Weights of a small transformer language model.
Size: 15 layers, vocabulary 4096, 13.1M parameters.
Architecture: no biases in attention or MLP, tied embeddings.
Training: a variant of SOAP for these matrices, 484M tokens, 3689 steps.
Each number is 128 + 32 x the weight over the matrix's rms, rounded and kept within 0 to 255. Layers, rows and columns count from 0.

# layer 6 MLP up, 1024x256, rms 0.121, rows 0-199, columns 128-159
[[134 145 158 148 154 124 145  92 147 137 174 115 145 120 113 165 140 117 100 123  67 117 177 161  88 129 149  97 144 127 152 130]
 [ 99 108 162 123 132 146 112 142 135 136 107 106 128 101 132 132 139 132 159 113 157  76 187  70 128 126 151 149 119 217 102 153]
 [110 138 118 127 154 123 118 118 116 140 156 141 113 142 106 119 140 142 147 124 147 137 109 116  88 127 158  94 117 113 138  94]
 [134 113 112 125 202  90 182 142  66 117 182  83 171  86 130 139  63 148 138 143 129  75 171  95 168 116 171  65 154 196 132 100]
 [163 147  90  29 141 105  89 158 137 142 114 143 117 150  83 168  68 143  52  76 176  74 162 137 146 181 139 141 132 132 124 135]
 [100 177 103 169 108 145 137 125 111  97 177  91 127 150 103 179 114  77 130 153  81 142 175 105  79  96 145 118 123  94 185 157]
 [ 96 106  84  59 142 109 119 124 147 140 117  76 151 121  78 173  98 112 104 106 121 118 155 110 113 121 217 126 133 137 127 151]
 [157 121  76  99 120 124  73  63 108 103 109 126 151 152 105 110 160 109 108 118 103 137 146 135 131 161 101 165 128 180 141 124]
 [103 155 156 112 134 108 119 119 164 131  95  81 114 127 139 203 131 148 118 209 149 147 130 178  92 141  70 151 148 142 135 181]
 [110  75 135 104 177  47 139 137 136 120 115  82 178 110 187 202 122 116 147 135 147  93 114 167 183 122 145 100  81 159 135 140]
 [106 176 154 143 171 100  82 176  84 132 109 119 101 131 150 162 175  69 106  82 134 107 137 194  77 152 170 163  97 153 124 135]
 [ 71 102  70 107  98 136 163 148  83 178 164 174 119 110 175 180 117 145 186  95  77 144  98  98  83 160  87 185  73 114 139  80]
 [101 135 119 138 155 148 121 144 165 196 101 119 127 141 158 177 100 118 155 110 156 127 139 151 144 147  92 143 124 131 119 128]
 [155 100  86 115  93 116 131 110  96 164 138 121 138 154 126 160 192  62 119  74 130 116  91 111 126 159 148  92 157 159  99 129]
 [141 177 155 117  85 173 134 138  93 150 156 119 133 125 145 192  85 151 143 148 124 191 151 108  81  93 115 176 104 196 142 126]
 [131 137 119 138 178 106 157  71 106  93  88  74 134  75  89  91 102 123 182 143  81  88 153 106 101 164 115 117 114 207 151 102]
 [114 161 178  43 108  65 160 139 126 150 170 126 148 102 138 132  63 112 158  82 106 149 126  99 141 138 154 142  94 140 147 147]
 [175 215 109  79 172  84 163 107 170 188 112 144 139 142 161 153 106 101  81  61 145  67 186 166 168 125 207 151 122 174 161  91]
 [124 127 178 131 121 148  90 155 143 127 132 121  98  63 112 129 129 157 135  95 101 125 156 160 111 115  72  28 175 211 157 141]
 [ 91 133  90  74 138 147 130 127  96 109 138  67 122 203 177 121 173  66  71 165  96  93 131 122 101 117 107 112 167 137 207  95]
 [120 111 129 134 156 121 130 113 112 138 100 129 113 144 147 104 148  58 110 104 141 172 104 161 106 111 118 129 106 138 106 111]
 [125 146 163 117 189  26 108 163 107 131 134 147  68 142 141  76 191 144 177 145 132 151 104 139 108 128  85  58 152 191 153 117]
 [133 175 162  96 154 117 107 119  90 170 150  91  92 225 110 142 132 129 123 149 133 141 172 149 102 151 127 135 106 171 173  90]
 [156 170 120 136 142 141 117  88 101 146 123 154  84 145 122 195  90 111 124 103  73 124 173 145 126 175 141 115 115 146  91 106]
 [ 46 112 103 161 123 117 151 140 110 138 161  96 136 155 138 188 126 145 109  97 182 147 145  92 168 152 161  97 127 136 100 114]
 [120 121 151 148 140 104 136 116 148 106 126 139 144 154 105  98 141 148  93 132 100 125 109 117  71 175  89 186 129 177 109 124]
 [111 155 100  91 175  77  22 121 143 149 117 103 151 126 109 176  65 183 123  95  68 138 145  95 178 141 144 116 192 236 123 133]
 [146 109 160 158 132 143  79 119  60 111 162 126 134 171 126 125  86 153 107 127 165 102 161 106 109 163  83 124 155 139  21 135]
 [154 140  72 149 139  99 125 169 125 157 136 123 156 137 108 129 126 110  84 137  82 157 124 158 116 124 172  76 119 124 152 164]
 [123 135 133 111 143 113 129 174 137 115 122 122 145 151  78 116 120 151 139  87  71 113 121  99 125 152 133 136 176 153 165 103]
 [156  52  86 127 170 114 134 105 170 133 102 101 129 135  92 145  94 144 103  78 198 136 128 148 118 113 137 112  95 132 173 139]
 [112 113 155 101 112 123 100 104 130 133 133 141 107 136  83 148 127 124 111 113 109 104 128 153 134 120 127  88 137 167  98 126]
 [116 140 165  96 122 119 143 134 129 133 116  39 145  94 105 149 122 121 148  83 117 220 154 103 152 132 122  82 120 168  77 183]
 [177  97 147 130 149  96 162 178 102 203 139 150 186 119 130 150  87 129 158 124 150 161  89 157 201 102 121 131  82 113 114 144]
 [125 161  79 160  99  93 114 146 140 176 133  94  81 142 166 133 144 125  94 107 107 161 145 142 122 142 171 124 153 166 161 137]
 [ 76 133 113 166 109 124 101 124 167 152 125 131 152 117 128 115 135 130  92 126 175 142  95 184 163 159  96 135  70 110 137 155]
 [180 117  94 125 179 129 127 148  87 150  82 157 147  19 133 149 136 150 123  98 161 147 104 114 129  95 128  84 143 166 152 136]
 [161 233 155  86  94  52 120 106  79 166 136 195 114 119 103 178  76 141 134  50 109 140 130  99 130 142 122 154 121 176 192 113]
 [142 107  63  73 107 130 172 105 107 170 156 147 183 116 100  51 141 187  96  72  97 106 122 131 137  93 107 153 131 123 147 149]
 [100 163 141 171  94  84 111 124 149 121 124  94  95 155 100 124 147 168  83 110 107 152 141 207 150 154 201 123 164 176 114 116]
 [ 89 175  71 176 138  81 115  48 129 103 164 154 151 202 106 178 118  88 113 175  59  78 193 105 135 113  99  81 118  87 121 144]
 [174 202 103 124 131 135 129 123  84 196 148 155 120 151 140 129  89 131 161  61 159  75 135 133 129 144 115 133 142  88  74 114]
 [111 137  74 120 107 155 150 168 124 170 140 123 169 148 103 142 126 140 148 112  79 163 160 127 139 124 173 116 144 141 136 138]
 [135  63 117 104 124  98 167  91  97 105 119 160  98 148 166 193 125  85  93  44 160 128 119 107 136 150 149  97  94 148 154 141]
 [108 135 125 123 162 148 183 106 133 172 107 123 139 144  80  92 117 164 123 170  81 144 135 122 100 117 173  97 175 110 110 165]
 [102 164  92 116 127  78 121 142  95 147 118  86 203 158 180 104 139 134 147 118 109 145 175  93 153 191 187 111 135 129 100 127]
 [103  58 152 111 162 128 159 139 162 132 137  54 118 118 123  48  73 123 146 135 118 169 177 143  98 114 107 101 136  72 164 149]
 [131 143 164 142 125 130 160 115 166 128 103 145  85 156 115 146 119 162 145  93 120 146  93 144 121 146 128 127 135 142 173 139]
 [133 185 187 143  81  42 123 191 133 164 149 118 150 148 135 129 132 116 128  95 168 108 151 128  81 144  91  77 110 140  94 165]
 [ 78 141 152 122 161 103  98 124 129 147 107 107 140 143  86 195  89 152  98 155 105 113 145 140 152 148 161 110 170 106 107 117]
 [183  94 143 107 156 143 109 122 101 131  49  55 158  71 117 155 134 118 117 159 130 146  59 143 153  98 134 161  72 123 119 136]
 [134  74  95 131 237 145 112 146  77 117 177 137 111 131 173  97 126 164  48 112 141 123 105 160 108 175 129 115 111 109 152 139]
 [107 122 138 149 168  72 170  91 116 134 126 119 107 133 191 125 108 134 152 146 113 180 158 218 174  96  92  95 145  89 113 166]
 [ 92  85 125 130 118 149 106 168 117 164 103 130 112 111  60 147 188 154 127 130 135 173 161 135 121 107 133 115 121  67  93 137]
 [ 86 108  94 164 121 115 174 133 128 186 120 109 163 192  66  79 146 171 119 141  29 109 150 133  34 126 163 137 155 140 142 115]
 [102 122 118 167 128 140 138 164 147 111 154 158 171 158 168 126 139 151 134 140 122 131 141 102 109 132 137 119 148 151  89 101]
 [ 88 115 125  77 112 157  68  95 166 126 121 102 172 172 136 132  84 120  45 129 109 145 154 196 133 194  90  74  77 119  74 131]
 [196 168 119 166  36 164 146 129 133 166 117  50 113 126 154 139 106  84 116 133 135  93  54 128 135 121 151 151 112  88 155 129]
 [161  82 112 118 157  88  46 121  70 128 162 175 178 142 168 134 153 149 160 144 146 137 138 129  88 116  96 133 103 157 175 180]
 [ 85  83 135 117 176  77 121 131  59 120 118 154 113 100  76  78 172 131  80 113 110  79 121 114 149 174 123 252 144 182 136 132]
 [145 110 199 143 136  87 124 138 143  96  86 148 104  66 101 146 177 167 135  90 130 121 136 142 151 129 145  99 144 129 177  33]
 [ 77 127  91 133 117 121  48 150 105  98  79 121  98 143 191 150 142 100 164 145 147  90 154  72 121 120 100  70  99 110 110 101]
 [109 124 143 136 118 115 128 108 138 123 141 118 114 108 126 103 112 119 115 136  99 113 156 131 144 105  72 110 124 133 111  62]
 [111 119 154 146  91  70  90  89 200 184 110 136 174 139  99 139 133 227 138  94 161 136 131 133 127 159 124 169 167 119 148 142]
 [147  54 135 182 146 143 128 145 131 120  77 116 110  78  51 122 141 147  96 161 136 134 125 122 104 182 140 152 137 177 157 121]
 [141 141 159 103 147  89 139 120  86 131 135  64 112 163 100 120  96 173 121 137 125 128 116  69 135 144 174 101 127 104 141  70]
 [ 87 149 164 177 122  94 132 148  54  73 177 140 123 115 127 151  90  91 127 111 121 141  94 117 114 135 127  87 143 152  78 154]
 [ 88 129  94 148  83  79 109 108 163 186 163  34 138  94 126 170  80 120 151 129 169 111 174 177 125 150 124  82 135 146 144 168]
 [116 114 115 140 125 125 139 156 122 124 162 121  92  63 104 137 155  77 145  97 160 102  76 145  97 166 147 218 115 178 158 165]
 [ 90 128 104 186 122 150 107 112  88 176 181 144  85 124 108 206  97 125 176 152 158 139 110 122 154 133 103 145 137  92 109 125]
 [152 108 103 119 178 115  97 136  94 174  52 142 123 121 136 108 124 161 194 181 117 131 103  84 123 116  83 103 129 133  98  66]
 [ 95 134 128 133 117 108  79 100 162 117 146 140 138 136 111 138 117  74 156 121  86 151 162 144  79 125  87 103 172 132 155 167]
 [112 152 155  94 130 169 142 130 112  65 198 102 160  92 116 105 131  71 115 144 158 121 197 127 107 100 156  91 120 147 151 117]
 [154 112  91  96 122  92 154 155 137 115 145 131 141 115 155 122 128  91 115 151  86 165  74  97  99 168 157 126 117 139 121 193]
 [157 124 144 100 156 132 113 166 104 159  97 167 171 154 148 120  87  98  80 156 148 137 141 103 121 184 135 111  90 149  93 128]
 [ 95 160  80  92 126  84  98  97 107 114  65 117 154 164  82  92  85 141 136 172 122 148 162  86  99  88 119 114 120 224 122 202]
 [153 140  80  95 140 147 155  77 120  96  94 124 141 169 142 175 170 101 152  92 100 107 183 136 139 131  78 113 166 186 151 130]
 [ 88 134 109 141 107 131  92 128 103 133 142 153 110 163  63 148 163 108  80 131 136 131 147 168  65 164 163 141 121  94 131 102]
 [179 142 123 145 182 174 156 141 107 132 139  87 154 140 103 131 160 175 182 100 133  95 124 172 102 161 157 111  69 205 151 113]
 [ 94 123 106 144 139 170 152 126  63 141 135 180 112  95 106 175 124  69  99 155  92  98 168  68 127 131 130 181  85 139 129  75]
 [155 114  96  99 176 169 141 117 111 183 123  97  96 111 163 144 103 104 137 142 149 124 145 143 148 134  91 117 109 108 149 115]
 [128 118 147 103 137 101 146 117 136 143  87 102  92 107  60 147 143  99 121 103 151  98 111 114 147 142 144  83  88 191 140 162]
 [103 146 147  81 118 136 183 100 127 140  87 147 148 147 151 147 119 121 169 102  72 125 110 182 126 171  83 146 102  96 171 132]
 [136 139  71 100 110 147 136 118 103 139 121 149 107 124 179 166  94 165 214 155 109 168 146 116 141 169 128 114 108 161 164 125]
 [110 119 127 133 121 181 115 131 144 149 116 136  60 136  71 125 150 169 127 133 117 146 109  97 104 108 117  95 130 133 144 123]
 [138  76 114  38 146 102 143 123 176 121 122 104 154 135 186  93 140 124 146 120  85 105 130 116 184 158 124 193 189 103 132 124]
 [121  90 158 103 158  89 133 141 148  67 230 174 121  96 100 110 141  73  78 164 174 101 100 127  96 179 136 113  92 102 181 129]
 [150 131  85  98 181 191 139 125 132 150 157  86 135  93 152 180 120 134 151 148 157 114 198 103  44 143 174 125 132 144 145 137]
 [108  96 177 146 109 153  85 128  93 174 142  92 116 115 112  89 112 111  78 195 106 147 127 177 125 134  88 106 171 135 106 155]
 [161 198  83 149 109 137 179 106 136 156 155 191 103 111 104  81 118 173 142 110  98 167 132 125 123 205 174 214 126 195 198 164]
 [118 121 106 142  68  57 137  97 134 112 139 112 127 169 136 151  52 149 194 142  98 124 110 125 104  92 130 136 147 167  69 100]
 [136 132 124 175 181 147 129 107 141 123  57 163  98 184  93 126 117 162 166 126  95 102 172 128 148 183 132  97 185 116 135 139]
 [164 165  90 123  96 132  75 123  99 137  87 154 123 192 109 173 108  94 144 132  90 132 180 166 110  79 122 177 177 159 120 198]
 [110 136 133 132 120  95 120 142 171 177 100 125 145 157 102 144 163  88 161  79 211 106 119  46  83 128 150  98  87  74 100 162]
 [138 113 108 137 103 117 163 104 139 163 107 114  83 147 157 134 158 138 147 136 109  62 123 210 137 161 148 151 144 137 124  85]
 [133 119 128 132 136 147 103 159 108 187 150 115 134  55 106 110 136 154 132 106 121 142 125 120 143 105 137  85 116 129 125 111]
 [141 121  99  82 124  81 121 107  75 108 166  76 127 117 204 150 156 174 115 121  47 104  69 213  81 128 167 130 127 184 126 133]
 [102 171 103 102 137 100 102 116 136   0 169 122  97 109 156 202 124  42 116 135  72 162 155 107  51 129  98 125  79 165 123 119]
 [165 118 170 133 144 101 123 172 168 176 168  80 255 104 129 125 127  69  70 123 104  92 105 159 184 160 113  95 136 110 119 145]
 [117 164  95  85 158 191 112 107 157 145 141 136 128 165 154 121 106 154 152  68 102 181 133 162 115 120 101 170 125 154 143 136]
 [161 168 151 119 150  46 115 147  97  86 122 168 126 116  99 108 109 170 170 117 105  81  90 108 105 131 120 113 160 137 129 177]
 [152  93 193 105 165 117 151 157 148 186 136  99  72 126  94 146 119  83 186  56 155  90  81 108 128 156 158 134 106 171 155 111]
 [111 144 198 114  65  63  54 161 159 165 119 148 100 143 131 171 113 163 132 127  83 145 111 116 115 149 224 124 168 156 202 125]
 [ 77 178 130 118 156 104 125 159 187  94 112 137 151 160 134 141 138 152 137  85 120 180 188 120 121 130 115 109 117 139 144 125]
 [189 114  83 200 159 131 148 186 111 167 128 134 108 148 140 129 128  83  78 126 156 176 143  96  81 154 120 106 167 147 120 186]
 [ 93 141  98  84 159 145 158 126 135 135 138 143 118 112 181 120 145  77  81 134 126 145 116 140 148 129 204 132 150 142 153 106]
 [119 115  89 162 168 123 104 106  98 177 119 116 141 123 109 193  90 138 119 108 131 113  97 147 183 143  41 128 125 136 191  83]
 [181 156 106  67 125 147 135  80 111 150  70 111 152 130 120  94  90 127 150  71 162 134 148 123 121 129 138 102 137 126 163 169]
 [114 179 135 146 125 108 125 147 154  81 143 146 117 115 129  96 116  91 140 131 152 119 134 113  65 153 135 129  80 128 138 103]
 [135 142 141 109  71  90 153 143 138 149 141  72 128 127 164 150 127 155 140 149  95 110 103 149 132 115 107 113 121 167 103 127]
 [147 149 109 123 160 160  94 171 126 136 140 111 119 130 158 141 125 106  95 167 130 139 158 149 106 120 140 157 102 125 121 114]
 [160  85 152 117 129 142 107  76 127 125 121 123 136 149 142 111 133 119  88 122 134 109 135 110 111 158  76 163  48  45  97 113]
 [ 96  51  90  81  98 107  98 141  86 215 196 157  80 126 161 138 108 114 136 141  92  96 152 167 102 133 175 115 116 157 141 104]
 [ 94  72 153 170 137 149  93 122 105 110 133 152 132 117 157 104  90 167 145 150 125 172 145 168 118  83 124 158  92 177 157 123]
 [139 110 170 153  87  82  98 157 131 163 122 143 130  83 114  96 169 164 127 146 165  74 111 112 121  80 163 148 123  98 202 193]
 [107 156  88 130 129 123 123 143 129 142  69 150 144 134 122 103 172  79 105 116  92  55 118 151  90 110 122 123  89 138 119  60]
 [ 64 103  76 132 195 145 115 143 128 130  87 179 107 209 141  96 150 115  73 148 162  82 130 162 153 180 151  92 132 135 116 116]
 [127 115 156 123 171 106 134 122  98 168 161 181 105 103 125 134 123  96 152  95 143 154 163 155  85 159 157 112 156 115 112 152]
 [170 116  95  72 119 122 177 106 120 145 138 140 117  77 119 102  88 141 126 163 123 126 125 182 111 158 185 108 124 178 149 117]
 [ 82 136 128 134 180 117 159  92 169 118 152  97 189 124 104 152 136 143  82  53 122 102 136 153 203 115  97 130 117  79 145 142]
 [118 140 166  98 110  89 127 136 123 153  82 133 120 159 130  68 133 113 137 150 130 116 150 111 108 106 122 106 110 123 132 145]
 [177 127 150 187 142 114 163 131 149 118 160  82 101 157 135 142 113 221  79 110 136 129 155 144 160  96 167 103 108 137 145 146]
 [102 104  65 109 121  71 114 135 155  60 166  99 122 160 175 182 138 157  95 119 141  55 129 191  67 128  92 149 133 113 164 105]
 [ 98 135 114  98 143 139 116 109 110 114 121 108 136  93 134 171 130 164  92 129  98 102 158 134 152 119 122 184 136 109  47  95]
 [114 159  80  91 176 126 112 219 101  99 136 155 116 153 110  83  89 140 156  86 180  98 163 126 152 105 194 144  97 169  93 108]
 [110 134 104 149 114 120 113  97  87  75 133  67 140 123 127 131 180 175 135 174 135 139 102 121 125 169 150 140 173 145 136 156]
 [ 83 164 202 209 132 123 158 113 159 103 146 111 119 127 151 165  90  92  58 107 148 119 174 133 103 159 103 119 180 112 130  67]
 [119 124 114 108 160 148 156 203  84 199  67 177 125 139 137 134 141 127 175  81  98 114 151  92 102 174 140  79 163 145 171  96]
 [129 141 204 127 137 107 153 136  74 144 116  89 118 132 109  85 167 141 164 117 116  49  66 115 148 142 179  95 131 121  77  80]
 [117 182 163 129 104 113 160  85  61 123 161 131  97  97 128 150 131 158 112 170 153 148 182 118 142  74 105  56 115 148 131 105]
 [ 92 188  82 114 131 118 117  59 127 156 115 130 137 180 125 138 103 107 152 132  94 158 113 148 115 166 133 147  83 197 113  92]
 [118 149 139 152 155 122  91 145 133 170 148 129 104 108 168 166 134 100 102  71 110 145 165 181 138 121 110 229  71 114 137 126]
 [175 124 184 152 112 113 147  79 116 157 140 108 123 104 112 170 156 160 110 131 141 138 183  88 105 170 124  91 154 131  96 180]
 [101 120 133 161  91  94 105 169 142 133 153 129 127 161 144  99 169 145 128 171 107 155  78 151 114  89 139 168 142 161 150 110]
 [103  75 120 173 125 175  66 100 154  81 169 120 102  71 111 168 124 102  78 145 134 140  98 120 130  70  73 124 110 189 102 102]
 [154  91 140 141 126 128 141  69 154 118 145 145  94 132  84 125 189 146 159 121 189 115 124 128 165 132 112 167  96 173 107 148]
 [ 78 104 140 138 108 123  74 140 131 165 155 105 110 111 134 108  43 128 111  46 110 113 167 113  81  78 112 137 136 212 152 137]
 [ 96 141 103 143 136 139 132 114 119 188  80 136 121 167 124 170 150 112 119 148 130 117 136  93 143 168 178 145  78 115 143 135]
 [124 157 110  59  92  75 119 137 129 142 138  97 114 137  80 103  89  80 101 115 127 143 182 179  87 138 114 101 100 114  65 116]
 [157 167  97 144 117 141 172 153 114 127 164  95 161 174  87  99 146 102 109 121 114 162 172 168 164 139 103 131 109 190 158 174]
 [108 140  60 172 135 121  88  98 108 129 119  89 122 187  87 129  79 108 129 148 164 127 123 112 164 139 103 127 127 136 148 123]
 [151  57 109 191 115 100  99 119  81  99 144 129 165 100 100 137 151  81 123 127  41 103 149 115 130 167 167 202  60 118 111 132]
 [ 85  63 154 106 130 126 156 134 140 156 136 178 100 138 107 155  94 118  73 171 158 121 196 149  95 122  89  51 107 172 107 182]
 [163 118 148 125 182 144 117 102 124 224 146  81 159 135 159 115 141 158 128 155 136 175 131 188 163 141 144  88 148 132  90  78]
 [114 104 160 189 104  96 131 116  79 134 150 125 132 101 160 125  98 121 190 125 162  98  92 109 127 182  76 140 119 188  85 125]
 [121 165 157 132 171 151 152 101 114 165 170 120 108 168 184  84  81 170 108 171 112  95 143 141  61 149  99 160 153 162  78  98]
 [170 158  36 145 129 144 200 141 121 105 157 112 105 158 105 143 160  95 134 125 188 154 104 100 164 108 152 158 142 237  98 117]
 [ 99 149 111 160  98 105 165 105 113 104 144 105 146  94 114 168  76 158 125 130 198 168 209 106  73 158 101 115  77 182  98 114]
 [127 129 150 111 129 122 140 106  92 132 107 131  85 165 138 146 137 163  75 102 104  90 139 178 130 145 141 161 113 119 114 111]
 [106 153  93 179 134 148 131 128 131 136 185  89  94  99 114 126 119 123 207 119 129 123 109 127 180 113 177 146 122 166 147  97]
 [111 112 148 117 125 110 124 112 163  84 112 165 128  68 192 147 124 138 180 194 113 140 114 133 118  92 170 159 125 116 162 162]
 [144 116  65 113 127 166 132  90 134 212   0 164  87  91 156 176  76 149 110 149 145 160 162 164 160 154  97  88 146 107 142  68]
 [131 114 140 194 155  86 136 118 134 157 109  64 153  78 137 158 119 152 138 118  98 220 161 120 116 105 108  98 126 105 119 157]
 [ 67 140 137 127  98 132 121 102  91 112 103  98  64  88 186 112 161 152 117 111 151  91  71 163 117  95  90 202  89 183 220 129]
 [115 189 128 145 133 124 142  61 166 119 145  79 199 176 125 173 190 121 141 121 106 156 112  94 138 106 119 141 131 164 148 124]
 [115 109 135 114 133 136 146 105 150 160  81 119 165 105 148 148  76  70 118 135 170 124 134 149 139 101 213  88  85 171 141 105]
 [149 129 133 179 141 104  91 159 128 183 132 135 106 125 145 137 107  99 121 152 114 152  94 129 118 104 124 161 118 150 114 123]
 [ 60  84 183 126 125 147 140  97 151 103 130  91 138  90 123 155 135 115  79 137 185 107 148  99 119 144 109 129  93 109 109 135]
 [184 138 129 165 174 143 120 117 208 138 128  92  83 134  93 175  88 157 145 140  99  95  92 150  76 138 112 114  79 156 141 149]
 [130 142 182 146  70 137 189  87 116 185 147  97 141 129 133 120 105 169 126 106  86 131 153 176  94 139 159 107 135 177 138 114]
 [ 99 115 151 142 146 143 107  79 124 147 189 127 157 107 126  98 145  80 123 115 105 112 135 175 121 130 141 144 107 156 166 124]
 [103 134 139 123 160 147 140  59  67  93 133 117 123  95 244 174 142 112 138 194 137 144 140 148 125 184 124 113 120  89 124 106]
 [132 116  71 149 172  79 102  97 126 192 176 103 119  75 128 163 178 129  60 123 184 176 142  95 102 112 117 190 118 118 193 116]
 [102 124 101  60  99 120 110 110 108 134 137  93 129 120 105 170 144 114 131 151 146 144 127 185  79 147 127 117 151 129 137 130]
 [144 185  92 161  98 141  58 142 126 144 118 101 148 118 148 181 100 106 155 159 125 151 114 117 122 121  79 136  91 161 176  89]
 [126 135 100 123 122 135 109 104 108 176  93 185 111 168 130 164 126 103 134 157 119 113 159  97 144 126 171 104 138 130 104 141]
 [224 169  89  88 119 129  76  89 143 170 128 132 128 132 151 137  96 165  81  76 110 141 156 104 120 135 130 114 146  86 143  94]
 [ 82 151  95 131 106 124 179 124  93 157 108 109 144 124 113 187 123 175  86 170 112 112  87 154 166 173 175  79  78 128 134 109]
 [147 126 159 177 152  81 114 199 148  74 154  92 193 102 106 135  95 139 129  96  77  78 135  95 137 105  72 126 150  97  83 186]
 [159 148 144 165 125 214  64 118  48 152  63 231 179 136  74 206 108  97  46  56 133 162 161 127 175 139 137 157 148 177 193 151]
 [148 119 130 134  78 167 160 142 139 102  91 114 169 101  75 124 104 142 124  96 149  96 113  96 137 138 129 168 160  85 139 190]
 [ 85  91 120 140 117 116  78  99 114 191 114 113 154 165  57 189 120 147  98 150 110  95  89 109 125  85 133 153 140 153 184 119]
 [203 104 112 160  88  87 148 131  96 128 137 117  92 134 160 113 187 150 106 118 118 106 115  85 180 200 136 132 144 124 124 111]
 [ 64  84 141 140 125 140 111 116 166 130 140 101 126 129 110 117 111 119 124 122 100 164 117 169 180 109 134 170  74 158 145 116]
 [111 128 112 129 126  96 117 187 149 123 138 144 111 191 148  99 169 159  88  98 121 108 132 187 121 171 117 144 152 194 127  83]
 [ 98 158 168 107  36 112 101 164 141 118  92 160 110 215  98 161  20 136  54 119 139 122 183 152 108 124 167  87 111  68 110 182]
 [157 107  92 147 148 102 103 175 117 143 136 120 105 148 106 104 100  73 117 121 126 149 180 121 104 100 146 123 136 166 157 208]
 [101  97 136 135 165 123 120  85  98 152  92 123 139 185 166 153 149 102 156 116 108 145 111  83 173 136 102 116 118 179 144 160]
 [118 158  69 114 171 138 110 156 141 170 116 122  81 124 108 177 140 156 109 170 120 162 114  95  97 156 187 180 140 118 170 147]
 [116 155  36 145 115 115 114 131 130  91 137 105 217 156 123 104 155 176 117  63 164 139 100  81  90  98  99 161 110 188 118 148]
 [126 119 142  62 108 119  93 102 126 164  82 113 149 157 158 169 156 126 122 165  55  88 128 139 181  63 131 159 126 115 132 156]
 [158 110 133  77 202 135 164 124 120  67  85 114 131  95 142 146 106 152 121 183  86  80 121 129 125 169 161 191 108 102 143  97]
 [ 93 125 129  78 120 123 115  63  90 141 138 119 163 155 124  40 155 124 132 179 162  88 125  89 204 140 165 156 124 132 139 107]
 [ 89 122 110 103 125 136 114 112 139 131 101 127 111 116 111 165  97 178 115 122 108  60 109 108 102 112  75 133  66 113 123 145]
 [180 147  68 148  93 144 107 197 103 148 109 124  59 147 183 158 114 135  89 166 101 142 131 101 197 144 120 124 104 147 104  84]
 [ 90 162  91 134  90  93 123 142 124 132 124  97 232 116 137 124 106 138 106 125 105 115 106 183 120 101 163 158 144 147 124 154]
 [188 133 148 126 125 145 124 105 144 149 153 157 100 159 144  89  91 184 123 121 107 127 195 103 167 107 138 146 163 148 142 163]
 [177 135  84 123  88 100 103 129  71 167 115  99 105 175 114 123 102 144 177  90 158 173 140  95 148 146  77  32 147  80  89 168]
 [ 83 136 151  99 117 157  98 144  91 130 160 176 154 155 131 160 122 121 148 125 110 134 107 123 105 115 136  82 115 174 145  70]
 [175 163 137 118  33  72  81 113  97 172 113 176 102 113  68 140 120 182  98  66 124 162  94 187 124 127 102 139 123 126 163  77]
 [ 85 135 172 172 109 152  97 145  94 163  96 179  90  87 135 177 122 142 199 174 180 163 160 133  85 128 114 118 158 100 114 137]
 [124 117  91  87 149 105 171 105 138  78 112 156 151 157 107 135 105 179 124 104 140 122 134  85  72 162 148  95  77 158 155 130]
 [ 89  90 102 121  93 145 114 183 116 139 176 132  99 128 169  93 130 152 120 127  41  93 140  99 201 125 201  86 169  93 133 126]
 [142 123 118 147  76 153 101 122 130 149 140 126 135 131  96 110 108  89 158 106 120 131 143 185 113 130 166 154  92 161  91 161]
 [137 146 118 133 166 120 120  79 103 135 122 131 121 129 180 109 186 139 232 177 170 170 109 131 143 158 118 116 136 154 152 174]
 [147  71 186  88 101 107 147 161 149 122 120 165 126 123 190 209  61 148 182 140 144 145 120 140 105 205 167 120  97 178  88 134]
 [152 133 136 173 137 131 125  81 142 135 129 123 149 116  68 144 105 140 108 129 113 119 164  42 153 132 161  98 122 131 121  79]
 [ 59 147 140 134 179 141 166 184 174 116 143  62 121 190 107 141 155 134 162 192  79 141  81 103 109 146 148 123 131  82 110  97]
 [ 72 117 127 112 157  98 107 159 127 110 117 121 200 165 111 113 118 138  87 144 119 130 128 144 142 134 148 172 154 124 187 126]
 [150 110  85  83  92 134 108 112  72 131  91 104 100 105 172 181 162 146  77 136 141 131  64  81 182 179 180 149  87 107 155 102]]